config.toml
num_hidden_layers = 13
hidden_size = 128
num_attention_heads = 4
num_key_value_heads = 4
head_dim = 32
intermediate_size = 384
vocab_size = 512
hidden_act = "swiglu"
norm = "rmsnorm"
norm_place = "pre"
norm_eps = 1e-05
positions = "rope"
rope_theta = 500000.0
rope_fraction = 1.0
qk_norm = false
attn_scale = 0.177
bias = "none"
tie_word_embeddings = false
parallel_block = false
init = "uniform"
init_std_qkv = 0.0521
init_std_o = 0.0646
init_std_up = 0.0745
init_std_down = 0.0745
optimizer = "muon_variant"
learning_rate = 0.011
lr_mult_up = 1.34
beta1 = 0.95
lr_head = 0.0143
max_grad_norm = 0.5
warmup_steps = 200
schedule = "wsd"
decay_fraction = 1.0
decay_shape = "linear"
final_lr_fraction = 0.1
batch_tokens = 32768
max_seq_len = 512
doc_mask = false
train_tokens = 155800000
max_steps = 4755
dataset = "wikipedia_en"
Each number is 128 + 24 x the weight over its row's rms, rounded and kept within 0 to 255. Layers, rows and columns count from 0. Numbers have three digits each. The size before them is the row's rms in percent of the matrix's.

# o: layer 4 attention output (transposed), 128x128, rms 0.0644, rows 55-75, columns 0-127
# v: layer 4 attention value, 128x128, rms 0.0522, rows 56-75, columns 0-127
# q: layer 4 attention query, 128x128, rms 0.0521, rows 64-95, columns 0-127
# k: layer 4 attention key, 128x128, rms 0.0517, rows 64-95, columns 0-127
o55 088:164130144173124139094094142124104175067095162132110176112146137122120113154129139105120131139134114121111099108055121106109162152127141133089164111097124126144112150141115145117164100142118162097102106136106107109137142151092181136098162114152119142131133112116144125175168081101107143115115112100120140075150140112124138128156118122142098124148155120132147134093121132106085114104098
v56 092:130083151101137117132087145142118102122084118132150145131096136168117100153111158116099138136114121152075146111091123127200180103126151159135098093109112106106169088084085116111114116136122104127137156121133145109082176099072122065141108139110125102142107117118148119121120113109131138116110142128102121112121130146101150171137122146129116133114152117129146132146189115124124140108108
o56 094:113124131097177148132138123134096162144138151117136134132125135081098146146131151121143185126101135120139127154151142172089127123146140113110150164199130116139124141130128127131145135146096128118143138153139177101100143100151113132117131116105112140093127125138103096107158097146159142112195186111141117149150133143143103142096159104102152120107148176098088127106151153174130073143136
v57 106:096124068096134116136132102148167137135158143169129120123118119152132139156131131149143153183102152121145136110125135158117080052122130136176138089139112139128154156115159125169150122130178146146145135077106087145137123149101172137142097137099111132080128087134112110117114118104168147168116153108112127155124141122134135126127132099142122108134116160129124106180138079103116120135143
o57 093:155162108137141129127141155154113061139121123122121161162074167117119124135166108088122104113128144097134164144155082138095115126148170177122140124129164111105141115131133150154082141128128076111118136153120089114170091094126134094077158143157127116095146121141131115140142140115133134167101145126097136128155132116151117083134108123128080126107163132169142133115140120140134164132080
v58 106:100123127109111150201123155120140159115133132088128174116116149081119118118132129141126125117087133109118121134130147145166088125080173112114146094117143136110137138109072116102121113118158133080138113111078134145120141101146111148187143131113109079131145133130121133088105133140119123090128094132079092143127147097113139147152164141109108139121170154161102128119099153071140121115118
o58 100:141147111135131150107167110163104114115180132124160113146153092121113098137126119121118172148133131091141160169146139124093157164080119159107131166132110145108102141182104190101141130125125113145179141135127098116113095162097154133091126125135170133111074091143101102105116105156134128141146096162119132125118132180131085153140135138124148138156121172111142115130121153134141117101148
v59 104:104131153123115097111124122109139134165099110081121110140146063087149103147109103115136127137125105124112112154127140129168147065147127111132146079138141145141095139133125162104124153123151131138136134093182137119135133118112119131140140152154129109146152108129187135106103104144138144154161082141125106142134120125102116098128152148157182142126114142112106135160103217146145119075142
o59 094:118141112129131167129126134118137132131087129197145092137169154153112129151131104141112137136124181136116116163149106072064149155079120126138121126117110107110132146123139103164125122103111120117083138159122157142114158130149163134192108146136171100179127124128124094141134181140127100129147146153121125151124104147150126106157119139117132132135164071150166122087129109105114143157124
v60 105:156144161137148111123103175142170168138138117112105124124108162135133128121107138120114148104141153130119124150135121167128115139119152126148135122149149114123113122061126099134136152155154197132140127124113082121189168134095110156118158135112106113150134106117138138148086148137093122080103107135122123163155082145121184074096132123107090149155118136119136156137179112094114141123100
o60 099:091144135131103110122100097134127131122142108156171112090136095102142134148105126146088150109108127124126113143115134141130145144162181123135131144106139121143091130116101134069160105114164120181132132112106135135108153109157110118105126136125140129130142122163135139083120142097118105166159127133136132083159112186111126138066170158128146123117158183172090140143125120113156163086085
v61 101:151097098097128133122110097144113133154156120106152119113172142121164138144119117130175153153086117107172151157146124154136114137124127160163146082116161154137109166111134097129140099160110126136082134172152121139118135160136167100162150127124099151141140083163149184130146104166099121149113106091127128132168138091128145159129144161096100135126116095114122170125143139154148119082146
o61 097:109125092105118115094121121165103119117133103120109123149131116132136139135157094153115114162085089172111098103184159145118111157108126116121071125131089095099156146173132095140158109117089123162090120099117109132130073094102103117116137146118142097155113159110119128129127091133134097170148133135135122103110099117125077092106121159126107142156154112167136114115175152104126130148147
v62 091:127083140152142170122076146162088153166145153136099146107141101121151110150140122125126145077123146107152139169161107093132154141132101133180135136122149143160064116120134156110142099119128075126163110113120109120109132140111128111143124135123161115142118106120105160122144128196181145098096142158113115144148176157106128155141146168099133121124151087126167143137135148117139124128137
o62 093:132117110138110089110169074147136119164107156132098180147136121169129109130165149146125151137123098168113119119121108157113135108130127114102043134091100134137142122132087129135142134130144182166095139143147153171108125131136146144103147116136133174150129112117126088067152098139129127088176115138149135105105142111130132125143117130094094143174122090111116152150120104146105127132109
v63 095:111157112123146147157087092163133149138150150122163132128126154139164159108160113132126124109124121120127122162131122099114139113158136146093125136114116137123145141113101096093138120145101139120147129080148109146147162110134121108164119148151067122153098105181099152098096141133114131142139150111142144174142131131113159141174142152122164128166139127097132105186132046127113124107067
o63 091:121146122138105129136083109215097117141163102154114136123125129132143121122162160089121176140104142171109146113122128142112109159141145134136137093131077098124120131142068107175098141164115144171127090125131112109132137124109116131129135168146176131111156081117137084103123108148131168103100110108096129129134151133118107132092142157095095130102114177133124151130135119164122131149136
q64 060:157137122129118107127133103097106126102126099155138112125163153152124117154118130050099119160083130141140157141136119141105119149118146136131166160155134166101154118074129140126148125136189121128171155158127117128122162138132137121168089118103128091119109098149111145150080091109148125142144112139118093123091144112142165159125095108186160131081100141121147118117106162089141121123121
k64 093:131138080119090143117165146159123152148169092087152112117126099148103137130151151112127148121132111145106085098127125118137121073129089161088135122088138097175148123126176142127087144153126110122127115132120088148128143140115100119106189126156136068133120170153118110091124144090101164103110148104105147154138114140120144131086124143158101127132152130136129092127113116158150156159099
q65 082:137113139094104114118115107154124148117110106139189125123124119137138131119132141099151141128116113171106091124151147111120138134171120140136133116108101115171148129140132121179129089115124140144112113127113109122121095126139129116142157110138120107099104133209089104083099151097103094082129158168086125103112179168130124136124151170172106101131132137192131121167119096094114122115136
k65 095:115164129124094112101170133111075062131121112126132142102104069113115145142106138138124171106136150105112097145132172120175136130154116143116101122152135113159146093100173091130122132121145140112092130142100138115117081141101115145127159133155125085100091166126134136114089126127134125162109174108145164141139123159152101101154149168133134129137104130142098143127158112079100130093124
q66 085:125183162182144148143143137136151116091116147105108159116163128116134141120151095144123135116106151129155144138070101137096105110127133158182121156102109181126116134138109145103119108122128175123140101109139114123094131159114141138172112110098151110190115109106144131138123162144138162177145135123155158110121126132105080121102151112104162116136117128131181085111143142152117091158115
k66 090:159140125150146121156122157117107067124104131124102131130117119085165124105096153113135108165095137130137135118109123164140173166127130102128117122140086151106105138100097121118206120108148119069125135169135154116137134133128117143086097140095088136089144115100135139147118121139075083099147091144104141111143131106096112101094127086123159125117161097157126132105112148113154143149116
q67 089:096140151090103106098169126148136129114118134141129133133105084076088134119077104141129119091118096155091107060102167161106120113152127134144111114158137121136124124157156187181151123147146147130112138090127116123140104147139116118179152125147149081126110144138101112135122123097118104076118152114103128121156109161104142132131170133100138139097128129121140109156109144097137117078132
k67 096:127138173092087115106141094144108098157132111123131143103089080082088127144101159145123114121135176120109130142105155132116118113136118178153104119122131147154160145147133131145109148120136131070093121105116104160103104151106148136165134125153131113149095126127103118085102100109143192140103146103139159120129142142193122121165154106155144107133118100117094171139115149095138128104135
q68 086:142142142130140094145164145132124109143137131204118116168138152099117093133138129126151115161160156117109127094131129157074124073151181123141139127086130159114140141143101137134128097132142139155119142100139098092155093134127131129117097135135072149132157143086144137133100079113091137127162095122100153139146093115126122139156090143117098164091109123112073102139141136113109145139098
k68 095:117073131130147125145099169102102140102105145166054109113129129131114104142122115126094132133096118141152149152085123165123152092130155160089122112135129143131135130118088135159144121149135141164142124152143129170128128119150133097160069093093100094166161108145151121131132091131160087097156061121143129151130135132114112138126160116124154108147137156152077105114108141113123106118125
q69 087:105109178120083146093124183121100132132129113149142125149138131128142108123174141076159130156107077102118102123162115093163130124186106156072105139098090131144138123165123131127121134157110111150137090111151139087138117147158120090121143151100115103156113152152122157105173110149155129124099152149126110151129145145118102137101142186124104131124105121152136120152079107132118107107121
k69 091:087114116080098145072158151108154098139150097093127100101125106101142112131124153143119159131118110124138106117144130103118127115128121095120128150132118124151170135117165122154115089145134117133150123128133130143149106143123119117138150120102106118062134146152114119078180103087149162097105162163126119102099092187139102164127159171164098169162115123128126106166119148143111110116108
q70 092:157146162157157153164101174092128140098117103179109150147148130174131122127108155095112127109136144108157150134155126117114109093116132142142160132109112136093093147111100121150137129110083127172153117121142161092126169123196114136079094154114136175164164076105126140124160123118141137143121109125131128142104140080112111100152121154130160117157135128140114091120119125171127130127106
k70 104:143090125128189131149120140168128117116143139092105124133159169164120151098176133117136128123141142134154170143099090141112157108125157116151166142135131118085108123130058139149141107126126137133138124068149139121098125127144154136120073129097140142134182127112136121146158125110141109110172071116110118085125110111086123127101089123093123145121105142095118131128110171143124108166107
q71 100:133118077162141124132104171140133162161082101114127123161108135099094101127152064129127138172111126139110152096138142089166137124123113124122120139115130088141100098078134157125143096106116130132154153127158094125105140125097123102116107091147144165168143098136163123183119135127117179134186104134098112152110123159132136130138165138090102137121143146136082133138149094142111127144124
k71 101:106136122101091104141154112140117129135125127134173138112133113090117105127169157105121172114124153132120129125181169118086125086112091098162145105091132108117117137144152148108140152127119176164118153136141137151131127142121121110134160152115142129162064088122124134089145071123155083143129135127150114089112155154153104146116143156155156181143133139176093109117124138139154150095153
q72 095:094106127109115100090138135173104097106153157136144130158156128138089114110149119164084119135125156152125102105094097109155130088121162113136106173133190109150129167136164130157114079123112134100109106137096154155108144170135139124146150139115155119115116129110110136166112070110162105099121113137126175101094124149132135125124133143124148084097116096152137128171109127105113137097097
k72 097:141139155159169138156145122112072138100091118160067159132117166113144139095147132134068124140120162091143127132130128159083120128138112120176135093109133099130131161134086133086142108120140171133128101109124135160138121122112116141137063060109158163155150113125138099135136110144090096127164068122116124121136144088118112141110124119109133134109135125133156124132154136133111103149133
q73 099:140108145111119112167108089133131154121129115138111131151122100130116101129144136130156095149103170073152144143154098104147103139102139150179134174138118165105134127167137128149130110120091173148178168195124121099141174136143160153139128134150153153160141157110128129151133150110123143129125078138144124164135104106143075153094109159145174141117128165137105120108122133145136098135161
k73 101:121140131134104126102121134110114118130145113144146155127123137125131141124123113086130125088139143156109143126205114109100124129148117108109093129095127115205116139152159090124101107177124097148134110098118132137140099119115145101132163146120164089112133154119102110111130113109110183095125182110104150131145087127154136107175140105123121135113165082164139124081158135076134169119138
q74 099:134107163109098147185174115169115137122135166107169133126185104083161145139136115089098157099143122121092131147125161135129111158133131089138121137140149106096120134154105076126133170131102140139104131140159115134121157082136112139143158094102114103089093134110116095118129112131099127108136106113141127137127155134156105121111117108131145151143129171114155136141105119115100211140095
k74 091:090127078122173154123099116119125111090115151125136160143144153142106145153109083144123165104136156132136099165105099146128112103107156133150150123113124179141079140142142134129161103141123115115165163135120097123109105135137096129112100128177161133133099121172136141140126157101117110163197129100124147095120109130112123110110095104078128105134101072135101143118122095145131131154171
q75 093:103116053098153120105148105120114150117143096175100098157133141126103088128156182134134108114166103161114166116134130142119137142132099115157124143098129141128131110128174111132100138118135107157113134126156124139074099131150150107168107125128120166179134147099110176102139111177122123133100125129100143141128137136127158113147148169147147156162117098152123157144147169149093167105133
k75 093:154107176115116134131151180145122136146111128113113133132143100132141106073110149112151123172156099131131133143122164147143149151175136082123133151118153179099135154150136126118102098122119087175156085112137107139153099167111097102118109104098092122164104153121109098124132177143110159157104111090156164106130139102131142164136130124111131132129070121160124116109111118156083126118128
q76 101:162144134129118113122089124157122119129099104092110114111119129111161111117069107156121128125142090102138103138114096130115113141125146121109130192086142162130142122127115134146134117163116124100159111169134091154118166132145151107151153140156160109137152116127135159139118109139076138075135169157088167168099130125150146129127112101148102131133108175136142152142148141137092148050156
k76 101:121134165129130174150117122111128130134143181123123124133140147152148123131117136146113152100140175123159148106132153156129094143136138108113095116125194102117126145112100134107110124133140136105170089154111106079146124145158135140163076142079129158133126118092163136173132164150180111124130134109096122098149127124123162100083142128102125117087159099154100162129165121106101156119174
q77 093:123138123132152132119119127111122119138086145174100120132161165121107112181110137108127083099157130097108099082189102127161153163110091141109143147118121147109107108151145136122156102169156139130116113118172154148100142106097166152130106163112132141110136200122134139090124125141103153148136112169145157134102119120129134126168143103149152111138119119095112163147070116153145126156144
k77 089:110121130133121148099143164156106107140153104170138123100120093185159149122095135099152121165114133114095138137169154128128129121134115141127131137139119124136119179089140139123075122123138064141120085100124144130115165147128085122101134126132126153137121101151146118148108107126158142109119126084144082171117134107180102126091099111104091150175108100107102104152159134087117120133087
q78 103:157180157068113140132133057177113146083100140140085138148144134152140113114169163101125136119103145151161120122164126117141081125115112125157148130111138165170163121093108135112160125126136103116152141125123152149165151105107086050128119132151143126101135122104109114131110146097088155156127105122109115152118150119115157132165152106155163130123119131113114112110125146117137127112106
k78 095:116116189142138158128103126142094148151134101118132138116136106140119102107087144113084139134119112148139159117120075117134150099135127080126148122145141109114089153139153169141129169144157136120118139105105147110131155050105145167117116153112180098123171173145136137142153094154171127124112142119120117098133113141166118102136098146105173091081094120136107114119151122147144160123133
q79 100:065124054104150186121080148134092120154112098112169108135157105173141149092125170126135168125112093128144141108157120151111138145168150144125153167156093141137113083121135118090105128129133106099095142120121130095144117122154152130159145138136147111148128113134161079108122137103122134103132148176117126095130149148127137116146131119121162129086116118140167149127094108106110128126146
k79 099:176134151129146123099125093109130126154122131093151135106133149142131128125101154109140136134168101120131082167134144112138154131169107100126131093122131103096111136106107123140174141081149143141140127132078097129097177116152133072129109114157123171112138129096158133121153114123114085090102117117094153112171161152144177140122128129104082160173109152113108102124146147111087139101153
q80 114:132143139123152134196116137096165123134128155122091136142117150093125128121128089134130095130151152087153203142119124134129142116105163127150138125137136145103135107153089140126130123106145104107186132125129143123099101116105133131121059156098129149136120107083155111122165124146165106152137093116140136080094098074139134111151125116090182119145126150120114151090095157132130125105138
k80 081:165108157133168111128107099166121099113082117120104152139109154137154120130133098161134106109114162116136108140132119108128174149172167139140182134153159143073121115132078093109172110108119127143120127097151121088121139104126155136122086121095121150122136097121090109136142124140165106156167116185163114117125122093099120144148101111132121093147105111097116135106160151156115100122159
q81 089:125089086138138131104122135086166142122113140138113134134121110149155142132131132134128120129157152112140126116177098099122094150091120083123145118119124114114109201131101118094174117154140091138122131108133152105142165117149121099147129099145111141137140145116174150171188114112122122159107080171139100157102130103095122090134117129086119169118109128129080126143122146138176172151113
k81 080:139129147092138136106144103119109140096129128077188103131114141117128144144121136129157153140072141164121126174176137140111128174141111139089119159131131144124166081157100143145101093119110138069126103145155135181092099148115117122156149127106123110154134162159120110129129116133156114112154143130106181120092137100117153110131170129136150134113140120112086114176143111097101098141114
q82 090:129091102144182105158152170077112145135124080135093127112144142122125133142117131098099122138131121120135165127131136102118164127108132138120172100179076175110124144098115153130140110112115158139166167135101122132098156118138141124074077127135119120132146113135079074119157125135109144133138103116151139143119154142163085100164083110157127149150102112128102111102136145141093101114125
k82 093:162136116139175121128129148155141137132076108083099117115159164132147108142140138109119142122127134137137107150148137140143141129133144131133088182102128081070138098113099129131098118154130089134137125122131084060094136154140117140121115131101173161130141129122148180124150131118132116087166099118115117110136137080109147125108091146144167119110150126120092123165101156185115117151090
q83 092:147121077079133131130163134092111107136102111109134120098086146122117133133171130152128115124107138085135114157083138105135153142129144106095139108172085127103115178077150155113152105138108136164114150123143149119137159124139152115101123133177137057123147134118122157139154195153141115144112130131131093166125137136135113144130157116173111152134121158105149175117097125084125127137121
k83 092:116113159132147119144114103140137148137110130141130094146183126143103142162091118086156116114099151111122199156133141130087100087116175105091103098129078133131089124129100099135138131141100113120115133134139081119076115141115095101148138096106143117142137086138110156107089111130173117103093145118130124132124125096131152145159138155136145119150088141078131131130090139169117165112134
q84 095:093128100109134126162127150091152085128128130082153134129139122122159143150097127177111131117140155153123116166110125157143122095128146141143084133156133125109155090118113157114126093144158168095107119151151155100114148142202122117086068189126145136132150115124118152096092116114127153160116124134134137121124117120131157137087160156139145152133081152182136106129127143113124146097101
k84 095:121127148137088159146197112111122132114129106095093145136159131180171153118105167135155163136128107133154105131107133111115098169146127143119034155151087147146136125115165120135130127136110104097124110145096134158121156129155118139116152111124111103094157132139089122093151094146114103132116143126110124094132143107080113097113156119141094121130171163151142120161124150149119147131136
q85 100:121150074121121133139145128135104119136150141133097131101111132123164131148158104140127075140171111126068090138116083153172123141131123118132110162148131130155148153183138139125132126108166134057129101163159117132143117115099163135123128107084159105095087145124157092129130129142122108117110118141154128159172144166132112103123093129128108145147083125128083132128121153112109147172166
k85 094:122121125132154146116102138149148130117105182142148181130149120129162115110141115139158146110172160161131168123158091077094108163099141167126109160104150140085123140163091154155143177149131098140131143094114137110122143109137108133138115110110080171132123121144076124147111125120086139148146112130111112097099148102112109151142095111103128097159155116127112135140120133132088062118113
q86 080:131161153141137086146126147117129134144071129171115146168142154169133132121163146166147122123144109112129183179146138091094097138103117091130129128075111121097091158114114128135157133103126117129143135133109145177173172099127128117136108139118120159156148077149113134132151107110130102117111135127160066120107131130138088154161110133094135128147132125142123119073077152141133122144134
k86 105:111154122100082148083148108127121151157141118107142118107101120108090154139124112140107130139129101118116135133141111135141105140136066142101098078149181129162121158162141116154101162160120119102140129160115113117150124120118152116128152117154172103151072153133151139100094131113122169151118190117134157141141116173108141132127171159175121130134110095100149175145139101117119104131093
q87 102:118125130114120121119119150123085085107124121178099159088130131137095118164136137135155128132096141146131101098116113143156181142152175151126104154154150101092173136109117106172084120124107097184126087151110112104123170130128115110097124131146128134114114138101149112157151117142109145125149133149142170090160175099136159161136142157138111169138147104099125086135138141160126135107169
k87 102:117098127140098154097146137133097124122153122107183159096116115115102120117134179175105145159098114114102124122138131106131099131132130172127137119129175136155139151098143123100104104130138148125116162120108137137146090149126105102150148113140106092127122150195166094138136142112105159118095164175137132162144127103152117099121167127126148127158117158147133138128037156114105130109155
q88 102:165083150101102096142138103123143125125119104131118078140177105103118106122156154128126106155177166110140143120161122121095122151109125138083118112127143151104174129067120137181135125111143105099119141158092136147138153083133154117126155102090131168155160156130188122133106141161132135143148108118109123125112152148104172162151104085164113115113131132138147118099131124121126090146124
k88 101:130111143132135159087150157144180170134139165134079152192132115104096123104115101123067170120098147136137135114174145130137141095142113112127176117105098109117124162123130094056128153135168122152125113155121148155126100075098134127143133159126089126119117124135099127140138149111175138153139101112107094134153134109104116123160114165111115115119127139116129150120142118145127123080140
q89 097:145135159160138112143168171088128172144106136126108106112146128136105166158165104156130119134139161148140118150131121116170111133126105180152172153120089135130134117147136106091109128132111116106090122125101104170108108131116098078133113125129168147114159128108155109116153137117123125116110162102068154164095126100096115161093114110118159111167136153122128139091145117146085148131074
k89 094:128148138106124151117126146120179096111166146106104153138189129134104133092146119118147142131116125089126127087122095133139120177154096084157096088133153085125155133168115142076129120130118123089125127124116143121090131145111138146138160135146114121117127091180127102146157105111154118158101158103173128098098102134114161131103153124096158108137069082151103098114117116117141111130115
q90 102:143109125215150117125114123124077128100106131130120170119133099101171152099140165110140128136127143091107129089138132142123108134124133113174156110148101111136118151144115164097127101116169144121126128140140149114085133141114133142133113143131146179132088156137134145125165086127144124102179094106163142162108123098167146111130125122130118124148121180124120130133130162090071166095104
k90 102:138125108148098105141109160159120122160121158127151142117126118098119153126146134126098095119170120115107120099122153131146105117103132192129157126097088113159160126120152144123144133134105085110139100108097130151131109137127100122149133139155170141087111150154112070116096137095145109129147165109112185109079135175127159149125142107090133123109132133189092102154175103148112142103133
q91 106:132125113129130095120119134108123112152118107119152146121108110103141139114137139126135129105074118102122092135105098152144101127146144112126138137063163109139135089142166119170169112126138057102126100109080132064166168127106094137131156095126124134140145117138098140088086140131106133114095134108122134121143129109109114119131110118159079108125201107139099112102115086126119168116129
k91 103:102070138150164129143111148120126121127144180120129116115130177148091164140157109094110125145124114138127139161134088100135132112137155088125138131107126141098119114112088133130107105142110168116154123130149161132147128107153175136048089125121137154112160125108133150138130112140148125183140123116186097138179141117122162127146156106178159142155165155147081143121132126143110125125140
q92 094:121126145152145098176102141141091140166156106113095088160145118120125098101132147176107096143154092141130127130111123163182149152085131161110118121107127123126153142139127173108152135151171135123103134096117151136135117100084133085105110153090052101131124115121131144111128173118132167159151153120133144125120161114180134089138106147118142130156138134114145122116125126158131110100172
k92 095:117129124112090170111107147139095119115127130178112140157119136128098114127090170129083145124113149157086112125123187111131122162090130106098119127123124151112169093162145137147086180064127156121190159123102136138100152145129111167116111137100117135113147124162136154155119120128104137114125149129160137146155110116128106128172130139143086098126101120176136124110141132145102095116092
q93 096:159091123109147137129148196120171097120127178103150106080148113142098126121133176113155125123137133162185089118139175126110173107099113140140145165117156127141108097133179084149111146165075096133148128135143129182145122129114094131118132146104122162145137130104126128122119137116113111128181112132137129146129074131123127121124133158145151115139143147104131132136153114159140099123165
k93 097:097141128115138127124113110136084105097126176106117106133111125095118123095099078112117099158137132072138104111169144139162108116133122122122093094140110146141109128113154157162085098119139167122100153147107090154120116158080102118109174097133077131118104142107147094151081114118141152113102112128163083134150128162144098093122085124131129129102110137140144101098128123086101134127141
q94 107:101129153101077165117126103142104111163123113102121131134141131144144113135152148110133176117168102166091144140098144110127136160107168136115110108088111079129153094152150143077120135153114139114167113161092088122152122127108119104148155137166153104176103116129160118098095096136106106137127124089150123125138117140120140102103139146084142095098166156155120108138082096110113099146121
k94 108:145125096146149104140100162140131134125115111116119145165136172121105106089131125122110111127122114121143165130146143153112152146114116138145135114132119147081064129141114082170167159135113145142142165144150128109144143151141168123104102113110160145156131095108160101163187075127133090120173118141126099095154117148077111149112120107119126132101133131081100129063107169137123126126119
q95 103:159114126150118105137124080154164112084093122120087087119147143161118178147138132146106131166097085148087137114112105157119138134119102125080104138133120096125103062142109079132144102102133150132111177156139159145161091125160127139096087133104116133142134177099127100118129147150122150121120154166174135171105116124077113132138131138110137142121142128133143123139134112141124113091145
k95 101:084133158130106097117164198096149115126125130145144152142077087126118112139119115123170162162111162142083113121106129103138122106110114116131122144141143102186154159128144103128115151131130166136111099133138106114119142129133145144114165079108128107116095146144094133142115106118119135158113172144103134120162156165202152117097116142143087096158118152083122100125130139148101127128136
v64 102:107134142137135134148140143088137132127136099118132120129101119156142102130101134164119096120123095154140123148077138158129139138171080147097125140108107156085090149109111159136080072123117114161139142142148153068130137102100112106170142144140117123172083123101132129121091136132119114142140104140105153135080092142092143090157119106130136125141123152144095167126126111103133079124066
o64 104:115169139125094133129153155100109122088078117111137147110133099150135099152068128156175126137141159106104157139162092130152128151116143131122091152090135117142134110135111120103103124111147133161111136145106140123145137105188165134130133109156125162139166128152166126106135140198125130169106151132146134137138139118171152081168143145147125129106121086090177116109096134134116118106157
v65 101:163132107124103174106143140127143148127149125120123090142123122083113130153132081124100128139119080175125115133143122178143113128137114090155117124112107133108102151117141164094116108141083147108119169139124162159149102106118102143131120074159095148161166160100107147107136140189129157144118107122125141145123078091123087191121140093105104133150136117114141114093114128140120147099155
o65 103:116160093109134110104171134161114113111120177102135153110109121127122124152128130106121137143145115119152102114155148136090134181166132159113112163116119130130114152119089135124163044112149113147140115170106144129113098107120183106128134159131110168164130133155154130090151135111131104137132146137088125107129128136179111135139144111097068106086143154105139147155145131154095167123105
v66 100:152151156087141120161173113172158172099153121176148118096112119145137116128159154117110128127120141153109148118103149137103129133135168130145108094101158087151186177077116071168088138120122166115101113120137142114144117123147146145112141129141121111131130110119125124073117189124120092105127111136157115175142156108111125164121118144111156117108147115131102105087158135133126120126121
o66 100:153074106148103141134112133155109091173136114151120153133158136107175126103118117149124146128177147126122115118125136153151064127118117164116076146144125168140142105100109110164166156162111076102126119175114122167084072098110093113110147113113123134076144164136129159151082107137130125115139122138128100106104122119127112136137138111145096132124147157121124122087130138162132104108117
v67 108:167112137159126146104105079102095113091154104183179124141133151136165122073119159123127102095141174131116123069109143131088100145141128121116127135127144170131131134141107143123122123108083083119145148129148147115123133165109142149071139142129145144155169119133099096134135145138116152137086122175143114122078135180123164141110120148130157126120131111136118128138098129104101108103161
o67 112:122123139119125165111123099183105140065141152132099094128123141140127139116126136132144117121083125164129136180136096153074127142096163122092101163155150110129156133109135097113160149148107163137106095169150164124099138101146148144117123156110118112120077126129102143142130151123110137118150127162124135120144144145133090142161110191111121132144133102119118127077086115097140071111153
v68 091:093128132114107132155087098143109084097170119118180124121132174127122095103134082153128113103140145140154110146113151106140090131168137127116105130148115128116146107122127104132072137088133152172128094124151151147131163113119144109124132169132119120176173105111102108114164124133210138161129132120120174115097098119151096110103159119148154124121140119119131101122123154101117114084130
o68 090:107132075125143173099134117152121098126099132162149107158166135127189173128128128085102153164109106155101139133145076133115131146108108121132108151100087104142137114187119137169123128113118097144085120178096107126120140121135150143123084117141121143131133104128104081144120135118141096121149184136154130124143124148158084165155135151116076127141122109130119103165137139136105116110144
v69 092:102139114125157127095153142111163117101119159112138148167149172107142141170112142113150127120118148117143144129140058146135168120120119144154110127139155166127121089140088152150092145087120099146102127147126118111133083140143150158125166113105105139161092127127105107126113133073116153140111143117121143157077113107125158176115155144134124140134097138148045105112153147100153113117117
o69 102:109130151117128111077140080115124112113176102162138134150159128107136111119097150141129121134116180129151182097124087091143146134127102170096123160122121080125108145097099127123103156129122153132124088155114153098177152119136123182116102160167170118113145095115138148130142117131132124167142132086138127098167125152151169140116101120131108113143097151106156128130110112088147089111117
v70 106:153172092122159107113130129135129112129114129155105090095165140104138166115119093156138150117098131116121132181143144073086171144125117115083104170150083084141156152136116113119143155110082088155125137182141147127160125104119120111139133130135123087137133125174111114114147125126123086152115157175107106107107152159089145135123162135122106161117138146094116167122145100126127137148115
o70 112:125089116097135124105171087171124144146118125130142105109146144159073160149136138138109130133098160132141165114161144134130070112144135133133134133148136123128142124143146080093102118112135093118130106104161152142153142102155130152169147114129192152136182143104132090173133119151091168082157164130093137123140108119121149132150164128139114144107154114157146079120138095143134118115159
v71 098:120095149122118155115121096105127134110134126110102097157134117145100124131162144109157118139141145121110110111100134124155128174134096136144136103076090188128124120124141121134152127082117152160094080154123138120129151133124138147115098156143094075095127119133123109091144115123118126152178094121155093125080177151105140134108152150178126094067089112141131135124114094163168137123146
o71 105:125142165106127120139085120102102146145150101141165131129115168105145152174126103152140101128129135168114158148136075113145104142103097101121100145172120140105153118123127144113133107157147133141142119100167149084133150151095123118141138172133082177194096174107126123124137119138148142119134118121097153115132131107122148114114168210113143111146113130129108169106096154121133133156137
v72 101:107156106155139130149114170112130153112163128125161135167113134079146144109119112116095117150151157159131123117126171117144116142121125121118165128133107124123150133123154143143138135099100130162097152099135071133140092120174148117163121093128156156131092064156104156106139114131106127163140142106108160157158122166086127152119127119132104133071159123162162131087182133115169133137156
o72 101:143130133121123105091112107135157171142081104154136148150120100140132119096122150150133126128119170134162144103184124114140112135111146130180090139144092122121141161142118119112137117148160107131109117094123102103159126123094123110141094125100178141135097129114162185141092142129077115116114131167113099112092107158123134113122117158122194109107143170105084111152151165093147136145135
v73 099:130078146116136085084173123150168115146062152118160145146092130136124157121117107136150164070111138109104100142102106134115147103170101118095160151128136134099134139109137122146099135092124102102119154168131161117147130169145117092133140104088134118113117106115133140136110088131142138146108091112092161115142165135147154132086119095113165102107113118121128097115100156127148114172138
o73 103:134157147195118130089125105123079133163138142126102102173165132131095135162123161156134139160091168093157141182125141131150134152108111094123138122124159121134084121118176136110121097119125132097124130149086128137126117109114155105102104088140114107137129086107183153163153147133118123165117169138131153122115111106149128137101146106131126157152180104147148154100111135094116129152142
v74 097:138155109118129085143157121117133145115103112156093119129155154102144091137134103076095121111166111113131135163138123141166148149142126167118139118114131130111141159123129140056169119098144124102100075156126114162153097125194160104164077132124104105124098113160124145135115109129129127119160134123136113134116159092117157103141140096187110115164123158161133111147115111100098105118130
o74 096:124108112102131135101140156159154168114129109142154123065120144117148093154143100149109143112144113177141125128128126101156110125133093093163177115161107107146090111088128102145144111159127159130134157095140103099123125145100071093126104134178092118127153134120107144157132146153103109137118093153120148125132066167177155111138139106141136105102123089135135100137109126085112136140113
v75 098:126095097114126179113118165149115114120132128093117153136119198135112125131157096092176166138134138090124135126120171076138172168131171126125122089135126116111138122097121097165089140137147110167149164079122148145123107157147161128083083146116148113151092158141126145128149102107092112161092135113130101121121110139153147126111092126106156151133128130122129144103151114096150126115115
o75 106:126100122151118144127181117162138133132138095121160116116172100074105133122111134130124136153118148114091152112137118140112152076133093112178109144179127163109119179122140178089114154125141139080080089163147112154123119155138108128122117144109131138175119159132118086131141118103091160098119113088173129144156137111121131121147144080145140166114103109151137149143133146128147152110123